{
  "num_hidden_layers": 10,
  "init_std_qkv": 0.0193,
  "beta1": 0.9
}
Each number is 50 + 15 x the weight over its row's rms, rounded and kept within 0 to 99. Layers, rows and columns count from 0. The size before them is the row's rms in percent of the matrix's.

# layer 2 MLP down (transposed), 1024x256, rms 0.0565, rows 255-282, columns 0-127
088:27 71 24 57 34 65 78 46 69 44 63 29 42 48 49 66 42 31 75 32 53 49 47 55 46 61 84 24 51 44 45 52 44 25 38 41 63 38 58 67 44 39 33 75 60 45 64 43 44 54 57 53 69 49 30 51 61 41 43 63 49 58 83 37 39 89 51 52 72 60 14 66 39 37 78 75 59 61 04 51 62 34 19 29 21 29 48 57 40 49 53 48 80 34 49 29 38 68 44 73 59 42 59 40 38 66 63 57 48 50 36 57 19 57 44 47 83 46 69 25 68 47 05 48 67 51 61 58
092:46 69 65 51 67 57 45 45 32 26 55 31 35 39 49 64 57 55 68 67 31 17 52 59 52 49 99 56 46 27 38 56 28 35 63 48 81 57 27 53 64 48 75 43 38 37 30 44 46 49 59 53 78 41 50 50 35 40 32 45 51 39 49 56 56 48 60 63 51 05 23 41 47 49 28 51 56 41 47 46 25 42 66 46 36 74 32 65 65 62 65 51 50 34 51 56 68 26 58 60 65 59 61 43 53 15 31 47 50 33 53 68 55 57 42 37 74 38 46 57 82 37 62 44 48 37 52 73
112:58 45 77 35 61 29 73 32 70 47 37 58 56 53 38 71 37 51 76 65 72 57 72 72 34 47 56 20 84 46 77 44 32 74 69 36 72 27 41 25 55 40 41 56 29 53 58 23 42 68 49 74 24 78 62 28 35 17 46 28 60 51 42 35 51 57 21 53 28 42 65 57 45 57 27 59 29 63 57 58 18 24 71 69 47 47 38 38 40 42 51 57 49 68 63 62 39 69 43 49 38 38 50 58 57 70 75 51 45 46 53 48 54 58 48 66 72 43 50 46 61 54 17 36 52 43 65 60
118:69 51 42 68 44 65 32 67 58 46 64 52 40 73 51 48 53 55 74 50 52 55 68 54 39 36 59 59 42 39 54 34 70 21 69 48 69 56 57 35 50 51 55 55 52 65 59 44 53 57 57 60 44 28 42 00 52 64 40 59 58 36 53 59 34 52 45 42 45 51 44 51 25 47 64 55 70 61 33 35 44 46 26 55 71 48 03 40 55 35 72 45 53 48 60 48 54 41 76 64 53 38 68 58 74 47 36 43 49 40 80 36 41 21 64 81 56 48 40 47 69 62 57 51 58 16 59 44
108:45 36 49 62 51 30 58 27 29 28 53 58 35 68 49 29 38 32 30 59 75 35 61 63 53 44 38 61 34 52 54 38 63 54 52 39 47 66 24 49 28 26 40 63 29 59 64 73 72 52 26 62 79 31 62 45 43 63 38 60 29 67 58 51 11 45 59 16 41 52 61 40 48 59 46 42 27 59 40 57 62 53 50 31 45 53 64 38 42 22 35 42 59 25 64 60 57 58 44 43 30 28 81 32 78 50 40 48 49 30 64 41 55 50 39 41 61 77 60 51 46 29 50 45 72 55 63 53
097:56 58 23 29 34 63 36 27 56 57 50 57 56 63 67 57 37 70 40 46 37 52 36 54 63 52 85 55 46 59 58 50 38 51 64 29 53 48 34 52 48 49 09 54 62 41 47 54 50 55 32 35 58 38 46 39 24 51 79 55 55 32 49 48 57 68 33 39 60 49 45 44 67 56 71 40 63 57 36 37 51 29 17 54 72 60 45 55 44 41 71 61 30 17 43 47 51 70 38 55 50 69 72 58 52 58 41 67 67 54 41 48 16 50 70 53 55 33 46 39 30 68 62 51 51 62 39 52
090:55 88 53 30 54 62 38 55 44 62 59 12 34 27 50 31 49 26 35 53 46 34 19 37 42 44 77 25 38 55 42 36 43 56 39 72 54 43 64 70 59 42 53 55 70 49 13 51 41 30 48 47 26 55 37 07 43 26 34 48 55 48 43 49 19 44 58 60 66 35 39 52 30 61 35 61 42 53 60 70 53 85 66 59 52 63 29 57 43 41 66 56 70 35 26 65 75 47 61 28 45 28 54 73 24 56 43 61 47 48 63 53 65 59 64 18 42 32 43 37 52 55 37 57 37 61 63 78
111:54 66 60 49 37 55 48 61 70 57 72 74 49 70 45 38 73 40 34 44 50 22 50 32 69 74 72 38 44 50 38 60 54 36 46 58 13 36 61 40 51 88 74 58 78 63 60 74 51 57 59 65 46 54 59 56 30 52 37 29 49 35 75 44 32 29 31 69 68 76 62 86 46 44 75 52 66 38 73 43 34 60 40 47 36 53 37 73 34 67 56 59 27 65 38 70 91 47 58 56 52 55 38 79 47 58 54 59 52 38 60 55 63 41 52 46 41 69 35 43 86 52 37 69 50 59 73 34
101:29 43 78 61 16 87 24 57 56 63 56 30 47 45 32 82 57 58 33 58 51 45 45 58 37 56 75 35 63 40 60 47 49 55 30 50 74 30 50 66 67 45 58 53 68 26 22 66 49 56 68 76 99 52 46 64 76 64 42 18 54 64 63 70 46 66 39 42 35 39 57 49 52 59 49 18 58 37 46 67 51 39 26 44 39 63 45 46 64 43 59 64 35 72 25 78 46 52 47 56 57 50 43 45 53 69 66 42 70 42 48 64 69 63 33 60 60 66 32 29 36 57 36 50 68 66 37 60
111:55 42 50 51 68 38 50 58 65 45 47 65 30 40 54 53 59 61 53 54 46 64 59 81 41 55 57 47 36 36 57 77 32 36 53 63 29 28 21 58 75 17 41 44 41 38 55 49 37 69 58 48 64 35 65 41 24 48 49 55 50 41 53 65 58 79 30 30 53 50 61 45 62 48 39 58 68 51 26 59 43 47 22 54 44 36 44 58 32 60 62 59 21 32 64 52 45 31 54 64 62 50 65 40 80 29 80 73 28 55 32 43 44 51 56 50 48 47 64 64 56 32 27 33 57 64 50 44
110:68 40 60 48 40 49 79 68 24 83 69 72 63 50 41 40 57 52 67 43 42 28 65 75 65 36 53 64 45 48 54 51 70 53 58 38 62 49 72 55 44 62 24 30 53 41 42 38 45 75 67 39 33 41 63 63 32 46 64 76 41 39 32 71 54 62 33 56 51 35 59 30 78 29 65 40 58 59 44 67 50 25 51 41 62 29 39 30 73 27 58 60 60 68 38 60 63 65 76 23 33 39 65 55 57 64 96 70 38 57 36 53 32 35 56 40 53 66 37 37 23 49 50 45 33 52 47 75
102:63 70 72 51 37 68 54 49 74 21 59 58 42 31 52 71 56 60 51 28 52 55 31 36 31 71 67 42 31 47 29 82 10 53 45 70 73 68 83 60 20 51 28 54 74 50 43 29 56 44 67 37 43 21 20 21 45 65 66 40 69 53 25 55 35 43 61 51 50 87 41 57 70 33 53 48 57 68 64 27 50 71 37 44 62 43 59 65 53 46 66 47 55 48 36 60 59 50 53 50 42 61 66 74 51 36 45 35 54 66 48 28 65 73 38 72 58 49 55 31 46 64 71 58 53 50 52 35
024:61 66 42 48 44 25 44 47 64 51 64 29 36 51 62 33 38 71 50 42 50 42 64 46 46 40 69 68 87 41 48 34 43 53 38 77 36 65 47 49 40 40 03 69 53 55 47 49 57 40 45 68 68 56 40 66 34 66 67 69 41 44 54 45 51 46 42 37 58 50 51 23 53 47 37 65 26 29 44 52 38 82 65 33 35 47 18 38 24 30 78 54 72 84 33 54 59 29 64 41 44 72 56 30 55 62 13 45 60 48 90 60 47 60 43 59 50 42 31 58 48 43 47 38 53 43 51 62
098:23 57 22 52 64 54 49 57 60 41 52 43 64 44 64 53 34 30 52 58 31 61 82 64 60 49 42 67 38 58 86 67 31 53 36 30 72 56 63 39 35 39 77 42 56 55 39 53 31 53 58 30 44 62 74 00 38 60 19 56 48 47 19 30 81 44 43 61 70 42 51 62 69 69 26 46 34 78 52 68 66 39 44 53 32 61 75 32 43 49 46 48 47 61 59 35 23 40 34 43 70 35 48 32 63 73 37 39 43 51 43 56 39 45 68 51 37 49 50 78 43 50 56 49 47 64 25 57
108:37 62 53 66 30 51 51 46 30 67 55 87 65 75 52 74 37 69 47 40 64 48 65 29 61 70 66 54 68 37 37 45 77 54 68 65 72 58 55 63 37 59 80 63 70 24 33 68 38 76 56 57 36 49 59 30 40 50 61 63 49 90 53 58 54 50 43 64 47 56 63 51 43 24 38 38 50 43 29 60 65 55 37 47 56 49 45 27 66 60 35 51 57 61 57 34 73 44 63 70 27 53 44 54 44 83 53 47 48 43 67 48 36 45 83 18 80 66 49 54 44 36 47 20 45 17 59 73
094:49 60 29 64 67 52 57 41 66 52 52 45 35 36 58 62 51 77 68 52 16 24 56 70 52 40 67 75 43 51 50 36 59 37 43 39 31 40 46 36 32 46 44 47 40 58 42 65 38 38 53 45 50 39 34 31 72 58 57 66 49 43 24 54 40 43 58 61 56 51 65 46 66 42 39 31 50 60 65 80 58 48 42 57 43 17 55 55 45 70 45 25 51 47 71 29 68 34 53 49 37 31 40 54 48 34 34 26 57 50 65 72 40 64 43 50 56 38 22 65 54 65 50 69 46 42 72 71
079:19 45 42 54 66 62 53 41 30 26 42 30 44 42 44 54 70 44 67 51 33 53 38 50 53 70 42 66 31 39 48 49 38 41 30 50 61 63 70 61 62 30 52 38 66 62 47 49 25 49 36 53 41 60 48 00 29 67 70 40 50 45 60 76 14 74 30 69 39 51 52 48 50 46 36 04 44 48 89 53 85 56 55 39 57 54 60 24 50 61 69 60 20 29 75 42 44 61 55 36 46 61 68 47 58 55 38 20 65 79 33 53 76 47 59 48 39 45 49 51 66 60 40 39 53 59 61 43
091:30 56 77 47 60 52 59 58 26 63 72 55 66 46 57 69 79 44 63 19 43 45 45 40 42 30 50 50 51 74 48 50 48 50 42 60 49 42 99 49 64 58 46 58 49 56 49 43 31 47 49 26 39 68 21 19 37 70 49 60 57 56 37 42 53 51 31 47 44 69 66 49 55 30 47 32 40 67 50 60 50 47 57 68 54 58 39 28 41 55 86 48 35 23 53 57 51 68 40 33 64 42 66 38 36 61 41 63 59 61 20 68 54 34 55 29 55 49 36 67 57 50 31 57 37 47 62 46
115:42 36 46 52 73 47 47 52 42 42 56 31 59 35 18 46 54 16 60 43 56 40 51 81 59 60 55 44 46 73 42 56 34 49 44 46 51 51 45 46 27 25 23 49 50 66 60 40 25 64 68 28 43 61 59 39 77 50 27 53 57 39 47 46 36 60 50 46 74 38 59 43 64 67 39 38 43 41 47 61 49 39 29 70 48 32 57 40 56 47 48 40 74 77 73 60 22 17 41 60 66 48 47 62 96 33 61 59 32 62 70 33 64 13 57 37 59 18 82 57 48 39 64 43 50 37 48 49
082:53 52 56 63 57 49 47 32 46 65 43 29 35 32 48 93 67 54 63 50 38 68 41 24 59 60 40 57 42 48 40 46 71 41 61 53 60 36 61 66 71 51 43 32 38 42 38 19 52 52 61 29 50 36 77 07 66 62 70 49 52 69 41 20 32 41 36 59 56 30 51 27 47 31 58 53 71 36 54 58 45 52 25 26 49 54 54 30 25 86 24 42 60 62 51 40 61 54 72 38 53 72 46 36 55 34 37 38 59 46 39 58 50 57 22 51 74 55 62 28 82 28 60 69 43 54 58 43
115:19 56 59 79 48 39 43 83 52 77 54 35 32 54 45 82 63 61 56 33 39 59 60 68 68 41 53 83 49 60 47 45 37 41 25 49 28 56 44 78 46 73 42 19 63 42 46 45 68 58 40 50 43 42 37 53 93 43 55 40 47 54 62 47 46 52 38 32 33 39 57 44 35 58 49 69 61 45 63 72 63 40 73 45 40 42 41 43 50 62 33 32 50 54 47 47 01 76 73 36 45 66 42 58 49 41 32 73 61 42 47 51 61 70 84 82 11 40 27 39 59 62 25 62 41 59 27 57
104:30 39 68 68 10 44 58 32 64 41 45 25 24 35 56 51 53 85 49 65 70 64 83 33 24 33 84 54 65 28 18 55 62 36 48 57 58 72 49 74 56 63 39 48 44 25 23 54 50 64 36 49 69 39 61 00 25 11 20 36 65 44 19 32 52 46 49 47 67 74 55 42 40 73 59 58 70 66 50 72 55 64 54 72 37 28 33 58 37 21 52 51 48 51 33 25 43 43 61 49 66 59 37 59 40 61 53 38 59 57 63 39 47 43 54 65 68 49 75 41 58 40 24 51 42 48 25 57
112:45 63 61 23 30 31 49 65 29 46 60 21 41 80 35 58 33 65 38 51 76 63 12 45 43 41 71 30 53 49 42 66 40 57 43 73 34 51 62 48 65 73 63 46 51 47 62 52 58 42 31 56 30 59 12 71 68 61 54 41 53 68 59 51 58 51 31 22 25 34 59 48 51 40 65 45 38 54 63 42 61 40 42 50 48 89 69 64 75 45 55 66 54 59 48 57 70 45 36 57 25 77 63 24 61 44 68 74 51 43 51 55 58 63 56 74 56 76 30 49 61 43 54 55 46 60 43 30
149:65 52 51 48 73 38 35 54 52 35 41 65 39 56 48 46 41 54 76 50 47 64 43 47 59 56 87 76 48 29 54 62 43 68 46 35 54 62 80 43 47 65 40 49 58 45 58 46 63 27 24 47 54 57 41 00 58 55 35 51 42 45 27 48 42 58 58 62 63 43 65 64 74 36 47 58 64 59 41 46 51 65 33 57 48 82 35 37 56 54 59 43 54 41 58 45 79 41 43 64 44 41 70 57 56 35 51 49 54 58 74 52 62 47 41 56 56 49 61 61 44 52 51 45 47 47 77 39
031:66 47 33 27 40 42 55 51 62 56 49 62 34 13 54 55 49 17 52 51 56 73 58 46 56 57 75 17 53 26 42 55 42 55 66 35 32 67 00 61 51 86 55 81 51 61 41 71 57 55 46 57 52 69 98 23 58 47 53 61 53 64 52 56 42 49 42 32 60 62 52 70 66 36 41 35 42 58 44 60 44 48 47 61 42 58 46 29 44 34 34 22 45 56 45 41 44 62 33 55 54 41 58 54 46 45 45 63 35 48 35 66 48 54 41 28 38 51 30 51 53 25 43 42 28 22 48 64
094:42 31 69 58 85 50 41 73 49 45 47 39 65 57 46 58 35 29 76 45 47 47 81 73 25 86 70 07 52 46 39 49 60 69 64 50 59 35 51 39 57 45 60 33 37 60 41 40 70 66 36 57 53 73 45 15 27 33 39 61 59 49 37 56 19 69 62 54 36 62 68 60 36 42 67 49 57 49 61 24 59 61 50 42 52 53 63 46 77 40 68 46 26 62 46 48 51 67 51 24 43 38 51 47 27 32 63 38 56 66 34 46 28 79 90 13 41 40 35 75 28 51 35 58 40 41 43 43
109:13 42 70 61 70 39 62 70 48 55 40 41 61 50 41 76 69 26 26 51 50 39 49 61 60 73 76 24 56 45 48 70 34 46 54 45 49 81 36 45 43 53 53 40 54 63 49 78 21 51 72 75 59 39 69 26 55 42 48 46 37 66 20 44 47 63 60 28 49 64 57 31 61 58 50 60 58 37 72 51 46 57 16 56 30 37 51 55 31 67 48 64 86 63 58 63 43 75 37 24 40 64 54 50 47 43 65 60 47 68 80 21 44 61 47 52 66 70 56 71 57 53 73 49 65 58 57 56
091:49 75 44 21 32 38 52 45 08 41 29 44 64 54 39 55 56 43 45 37 41 63 15 30 40 49 17 53 29 37 44 21 46 56 54 52 36 51 62 44 61 70 60 63 55 49 67 79 48 33 52 54 56 37 49 24 53 69 42 72 25 49 58 77 67 43 34 34 48 71 57 62 60 57 62 47 42 44 39 32 51 67 05 30 76 59 43 45 34 51 44 44 20 59 35 64 56 64 41 31 58 61 29 63 52 39 49 63 42 56 48 54 61 50 61 46 46 68 74 33 54 67 53 40 59 63 51 47
# layer 2 MLP up, 1024x256, rms 0.0628, rows 256-282, columns 0-127
094:44 42 40 69 33 35 51 40 50 44 22 55 69 54 64 39 44 39 52 36 59 62 68 22 42 65 32 53 47 66 40 55 51 65 35 62 77 38 52 36 74 27 85 66 43 44 60 61 63 60 51 49 33 65 27 62 53 46 32 55 50 29 40 63 64 43 47 83 51 50 38 51 46 23 56 67 69 44 37 38 77 61 76 56 60 73 33 48 76 59 84 64 52 31 66 65 47 27 59 70 21 43 63 31 76 51 30 62 62 64 42 49 29 43 66 43 09 40 24 48 77 55 41 62 52 61 56 67
105:64 26 47 48 52 35 60 22 54 24 22 47 53 62 42 46 34 53 48 47 33 52 42 44 67 51 43 30 53 80 43 67 63 52 51 65 36 44 64 40 75 47 62 45 35 55 74 38 41 74 47 52 37 44 41 55 54 52 13 66 49 54 39 42 65 72 66 59 39 48 52 37 38 35 57 44 47 65 44 46 38 29 36 62 65 51 29 69 55 45 61 29 44 29 55 56 66 24 61 69 40 74 79 68 43 62 68 79 63 63 69 42 28 77 35 54 34 63 60 64 33 69 85 40 48 56 36 68
110:32 43 54 27 56 37 59 62 50 51 50 59 67 49 35 37 53 35 46 43 47 50 45 64 51 54 46 62 28 34 44 67 50 79 86 36 34 44 41 40 31 48 39 67 38 64 70 51 56 17 41 62 57 60 36 54 45 34 68 40 39 36 33 39 61 78 56 58 72 50 41 40 64 62 53 59 69 35 39 60 54 31 65 53 66 45 62 58 36 55 59 44 41 54 62 45 22 40 55 61 62 51 56 55 47 65 64 44 39 64 36 82 41 73 62 77 48 44 80 42 46 58 41 39 46 46 32 57
108:68 38 33 78 35 59 39 67 53 42 43 53 83 62 50 47 38 42 46 40 25 45 68 49 47 56 60 44 36 43 45 50 40 31 39 42 52 00 69 39 50 67 58 00 56 45 27 25 66 42 55 46 63 43 61 58 46 27 50 53 27 42 28 52 70 55 53 63 57 48 48 72 59 43 77 38 49 25 47 61 53 37 73 38 66 43 46 54 64 53 73 47 58 66 31 37 40 51 24 37 47 57 50 64 12 69 28 54 63 63 42 61 49 42 55 58 47 55 52 24 53 47 58 36 51 52 70 76
095:55 34 35 44 37 27 56 64 63 57 53 53 39 30 35 39 47 47 44 30 57 48 47 33 79 74 56 39 47 37 66 74 58 41 73 80 55 70 41 51 25 60 27 55 47 53 65 57 39 46 66 71 44 64 45 45 54 59 34 61 45 41 48 48 57 51 21 61 63 53 21 14 48 44 29 79 29 26 39 35 24 41 82 54 38 47 18 73 48 35 41 59 40 43 42 59 46 78 54 50 44 49 36 59 85 43 48 44 61 19 64 42 52 61 47 34 67 54 59 45 57 26 44 42 53 59 34 45
096:59 36 44 72 45 58 30 66 53 67 48 32 63 59 51 52 30 51 38 57 63 39 28 37 30 58 45 25 76 48 36 37 65 65 57 58 71 54 59 58 52 41 55 44 47 69 47 60 48 34 32 47 60 73 81 61 79 69 47 62 27 41 25 42 67 47 67 61 72 52 34 43 57 43 35 63 61 66 40 47 50 69 50 62 47 73 46 29 44 40 39 34 71 65 63 70 74 69 57 41 64 39 35 55 43 65 36 77 81 57 65 56 62 51 18 65 34 46 65 29 71 62 22 49 64 55 82 64
110:63 47 43 70 46 53 62 34 54 58 17 61 59 63 62 48 38 57 23 30 67 49 59 39 60 37 40 61 64 34 79 50 38 28 51 14 57 62 41 37 65 57 64 34 61 41 53 60 70 40 54 63 63 61 78 55 59 53 42 55 36 51 45 51 52 78 45 59 32 48 35 61 67 25 35 72 51 55 35 43 27 29 62 50 35 52 46 73 34 19 58 52 23 77 39 42 65 52 45 63 39 43 51 53 49 58 57 35 56 54 47 44 45 49 37 61 33 48 40 43 72 74 53 33 50 54 41 59
092:63 43 25 34 46 40 47 37 40 40 53 57 72 52 50 35 44 44 30 31 34 55 57 39 69 63 37 67 29 74 32 44 46 66 30 32 57 41 38 27 56 64 53 14 55 36 27 14 67 50 51 64 58 58 70 57 46 39 60 26 39 30 59 39 53 53 54 61 65 49 54 62 52 44 70 46 43 63 35 32 62 64 26 45 77 67 38 44 43 95 72 42 62 69 50 41 63 41 31 49 38 57 72 80 32 58 40 46 61 74 47 65 52 38 21 63 52 64 58 41 61 76 47 92 32 75 52 54
103:45 39 50 56 54 51 67 54 51 62 66 63 49 43 75 35 39 48 37 58 36 72 45 33 51 35 40 75 49 61 53 62 38 55 31 68 31 33 47 25 38 47 59 50 45 48 60 67 35 39 41 37 59 31 53 59 30 16 43 70 38 67 48 18 67 68 64 75 22 38 45 51 72 41 57 38 42 54 48 62 73 58 53 50 61 81 81 68 53 43 58 56 71 38 53 59 75 38 33 60 48 69 47 72 20 58 54 42 52 61 53 52 30 27 63 76 56 47 60 73 27 63 40 46 49 70 52 49
110:59 54 44 39 52 52 54 62 76 45 42 44 63 45 65 37 34 33 34 73 58 51 29 57 74 61 42 58 65 35 49 61 36 61 31 44 83 16 41 52 30 61 46 36 51 55 67 44 50 49 41 56 56 58 40 52 58 44 34 60 32 38 69 48 61 21 45 71 31 54 41 49 47 47 56 66 44 39 39 26 81 45 73 83 51 66 47 89 08 52 62 46 64 27 61 36 39 43 67 68 48 50 13 48 43 25 23 22 51 57 92 46 66 65 23 49 31 37 67 61 54 49 44 44 53 60 79 63
099:42 37 50 66 44 50 46 50 52 79 35 22 48 70 64 45 50 67 53 55 55 52 39 24 38 70 34 47 59 40 57 33 54 57 65 38 49 67 59 34 56 56 85 38 48 42 48 34 52 41 51 40 37 73 12 53 39 36 40 53 51 44 39 46 65 39 39 59 44 71 42 65 66 42 64 70 71 44 43 40 52 67 47 94 60 69 88 39 53 53 55 38 32 53 42 51 32 54 29 44 60 53 30 42 75 54 32 41 58 56 40 49 44 30 28 55 56 14 30 26 54 35 46 35 64 73 42 42
035:55 23 32 63 60 56 44 56 73 32 62 63 62 45 48 36 47 39 43 42 38 67 49 73 67 50 15 54 29 71 58 53 46 45 63 51 26 39 37 25 18 43 44 37 31 29 68 44 50 42 51 56 43 53 53 72 68 64 39 66 43 22 36 59 60 55 62 65 53 69 32 54 54 67 30 44 60 71 22 54 60 32 57 44 64 43 43 74 41 50 56 54 54 45 57 70 35 70 10 40 70 58 38 58 66 43 74 63 63 60 36 75 40 50 72 68 59 56 79 53 79 33 44 16 46 62 54 77
101:80 36 37 40 43 81 36 79 65 58 72 63 38 60 45 40 42 41 38 50 60 51 51 55 80 67 50 71 49 81 27 49 55 14 31 48 57 85 35 58 57 70 40 59 45 46 44 38 61 66 71 52 42 53 28 64 52 54 41 34 35 24 57 28 52 57 66 46 58 43 34 32 59 26 42 73 54 45 49 67 27 43 45 63 49 61 21 65 65 52 83 34 46 55 48 35 67 33 58 46 50 64 56 69 69 40 59 34 78 56 76 50 50 60 32 42 46 53 60 65 61 26 61 04 74 54 72 58
112:56 41 42 49 56 56 56 49 59 26 48 56 48 41 27 48 33 43 45 44 57 55 58 31 41 60 33 84 68 68 58 58 57 41 59 23 22 42 35 39 37 69 58 31 34 64 51 33 52 24 67 41 46 66 53 47 44 54 62 76 71 30 49 37 69 42 40 41 77 42 54 68 44 37 46 47 66 68 39 30 40 50 58 47 49 74 14 84 65 29 43 57 25 57 41 46 60 48 13 91 51 42 66 54 24 37 77 54 37 32 69 42 41 54 61 73 60 27 49 35 56 42 64 73 29 58 53 53
093:49 42 42 28 48 56 45 44 45 27 47 51 70 45 50 42 33 40 34 40 50 73 46 36 57 90 52 49 36 80 55 67 43 50 26 67 59 55 44 53 54 43 72 53 28 53 81 57 78 55 78 70 46 43 29 68 36 51 42 42 40 65 20 84 56 99 48 69 44 46 37 60 38 51 55 65 34 56 44 29 62 25 84 24 61 57 51 25 47 45 99 84 51 30 53 24 28 32 82 57 37 44 34 36 71 77 57 66 57 36 45 71 49 64 38 40 20 37 58 50 40 38 38 61 69 38 63 51
085:55 44 30 56 25 71 19 46 64 33 27 27 51 62 38 50 51 25 43 48 41 56 48 56 40 80 36 83 66 43 60 49 36 49 42 53 65 83 50 34 35 48 49 55 55 48 61 27 50 43 49 66 47 52 46 56 86 48 67 49 48 26 59 69 51 45 47 63 28 52 50 39 56 49 46 45 53 43 46 36 39 51 67 72 52 55 12 39 32 55 68 51 31 34 76 29 38 42 37 65 68 57 54 52 99 47 33 41 48 66 63 31 65 60 37 64 38 64 42 27 83 45 47 33 45 57 51 53
093:47 27 41 58 35 60 43 49 45 74 46 39 51 46 56 39 31 56 46 54 58 66 36 44 46 39 56 64 61 51 66 25 86 59 39 66 60 51 52 49 76 36 75 41 37 36 50 44 57 51 51 64 60 42 46 54 33 78 33 48 43 74 23 71 64 54 52 42 67 65 34 61 86 52 53 55 53 58 46 48 49 28 71 38 28 58 49 49 13 63 64 65 44 56 62 66 67 42 66 63 64 13 38 25 37 37 52 35 68 78 43 61 60 55 42 46 38 77 44 21 34 72 49 58 54 59 40 53
115:38 36 40 24 64 40 06 43 61 37 49 49 55 27 34 39 19 61 34 50 42 71 46 50 72 75 41 63 37 76 46 62 75 50 66 50 49 41 52 40 61 24 77 32 26 50 33 29 43 55 32 47 46 50 48 49 69 53 41 49 56 30 54 48 43 74 43 67 33 51 33 46 35 41 45 63 76 82 34 62 63 54 52 42 59 60 53 22 65 60 68 79 77 38 63 43 42 27 68 78 39 53 73 52 39 33 63 73 62 71 55 66 49 66 53 99 71 46 56 60 48 60 49 87 43 69 58 55
090:30 41 40 62 45 67 47 61 46 63 59 71 61 82 58 47 59 55 44 30 47 49 30 67 66 66 33 72 33 54 50 45 48 37 56 09 49 68 36 37 58 75 47 50 51 65 55 61 20 65 54 61 50 53 45 57 39 48 61 68 64 35 64 66 49 54 41 37 12 50 45 80 37 53 24 46 16 34 33 39 45 75 44 81 62 39 41 70 59 39 36 63 47 37 53 62 26 53 28 59 70 40 66 81 30 52 37 74 78 63 60 59 43 54 92 51 49 64 35 50 48 91 60 56 56 41 27 56
113:63 51 27 76 41 62 43 35 65 75 53 65 60 66 21 49 33 73 19 35 89 58 64 47 58 33 45 48 41 52 54 62 55 61 59 62 41 22 44 59 67 35 30 36 59 75 54 68 67 50 70 60 48 74 51 60 60 44 46 34 45 53 57 33 47 59 73 36 52 51 33 34 66 39 46 59 63 48 38 27 32 40 28 43 55 67 36 57 56 64 54 21 55 35 59 30 40 49 74 70 49 69 43 39 54 65 51 40 54 55 68 76 24 41 17 45 49 56 47 46 66 55 55 52 53 69 59 69
106:64 40 54 64 46 36 19 54 53 44 36 59 70 50 47 39 39 58 46 63 20 49 20 48 40 20 25 73 57 45 52 58 42 49 53 32 60 68 58 29 53 52 40 26 52 43 60 26 81 30 54 52 59 28 46 48 29 22 67 47 54 65 40 49 64 69 62 64 36 48 58 81 76 82 46 49 83 47 29 58 55 56 31 69 59 50 49 67 81 79 59 43 16 52 58 31 71 56 38 73 70 47 24 79 24 73 57 49 53 53 19 40 44 49 67 52 67 50 57 33 36 22 49 66 51 71 65 56
104:78 48 28 70 48 41 35 24 49 59 49 54 17 40 58 44 23 44 42 28 31 88 20 52 45 83 43 19 39 46 41 34 57 51 69 33 54 40 38 31 43 55 57 51 48 30 63 67 33 55 46 73 39 49 60 51 39 22 16 41 54 58 50 55 49 39 53 70 42 54 41 41 68 47 30 20 45 58 37 40 58 48 54 45 50 50 29 88 54 54 42 61 52 39 84 69 22 71 24 81 65 37 48 58 53 41 60 36 47 42 51 70 49 58 58 46 07 64 59 42 68 48 50 50 40 63 34 72
145:70 30 45 56 76 43 56 39 58 50 60 52 60 60 44 49 42 31 64 39 36 72 42 71 42 68 52 64 35 48 88 63 41 62 67 28 44 47 46 22 17 50 58 46 50 52 67 32 48 42 34 41 81 53 49 45 58 51 26 62 34 54 12 47 55 62 54 68 73 51 37 53 66 22 39 61 63 55 44 46 39 55 49 37 65 72 66 57 45 37 56 59 50 24 59 69 25 52 74 53 68 25 56 85 56 60 64 56 45 55 84 42 38 22 45 83 51 75 80 20 71 51 81 46 72 65 58 69
037:56 22 35 47 43 60 39 75 90 47 50 48 48 57 46 16 23 42 46 68 39 64 59 73 62 65 32 58 49 68 76 56 64 42 55 51 66 46 50 35 32 40 54 49 26 29 53 50 50 39 64 58 66 64 44 54 58 46 68 61 47 40 50 49 74 63 46 69 59 46 24 40 59 43 43 65 73 23 13 72 69 33 62 42 68 42 36 70 36 51 49 59 71 62 62 35 59 43 43 51 81 34 27 61 64 48 48 33 73 33 36 56 43 45 38 50 49 51 85 32 34 79 70 44 53 67 55 56
093:50 46 41 88 59 60 26 45 43 24 34 45 76 52 78 39 40 41 55 49 50 70 54 64 55 73 47 57 15 64 64 54 62 65 68 37 48 35 24 32 47 50 62 48 33 65 77 66 67 47 54 55 71 33 24 49 47 45 59 60 72 44 46 73 36 60 42 32 76 67 36 32 38 32 50 40 42 57 37 60 79 64 98 51 62 47 46 64 87 24 82 58 61 47 57 70 37 50 66 56 36 52 50 67 85 61 40 53 38 35 48 25 61 36 69 33 28 54 46 39 60 43 31 51 54 41 34 52
104:61 52 06 42 54 43 51 25 63 56 39 49 51 29 41 33 51 43 39 34 63 43 53 28 62 61 54 42 24 47 32 63 45 78 33 57 66 30 39 40 76 47 57 61 51 29 53 76 48 60 56 66 47 54 39 65 61 29 62 31 41 25 41 47 74 35 48 50 70 59 47 38 44 38 44 61 90 62 39 48 46 38 44 71 56 33 34 72 50 55 66 51 44 42 45 60 39 62 51 37 44 51 41 70 43 74 53 41 69 81 50 52 33 52 48 38 24 08 36 64 44 69 44 45 57 49 39 57
085:70 38 39 52 64 64 66 48 67 47 33 38 26 57 46 51 39 31 48 56 43 65 36 61 78 73 49 52 53 43 52 85 38 52 61 47 66 57 63 66 35 66 41 68 48 47 55 63 43 55 62 58 43 66 41 53 57 72 31 85 52 28 39 27 62 65 49 62 91 40 11 41 43 37 41 77 50 61 58 65 39 65 43 41 62 50 24 67 23 36 54 28 64 50 47 41 49 79 54 28 61 18 60 34 52 56 75 51 48 43 38 32 44 75 49 31 89 10 49 51 51 62 44 41 69 59 45 47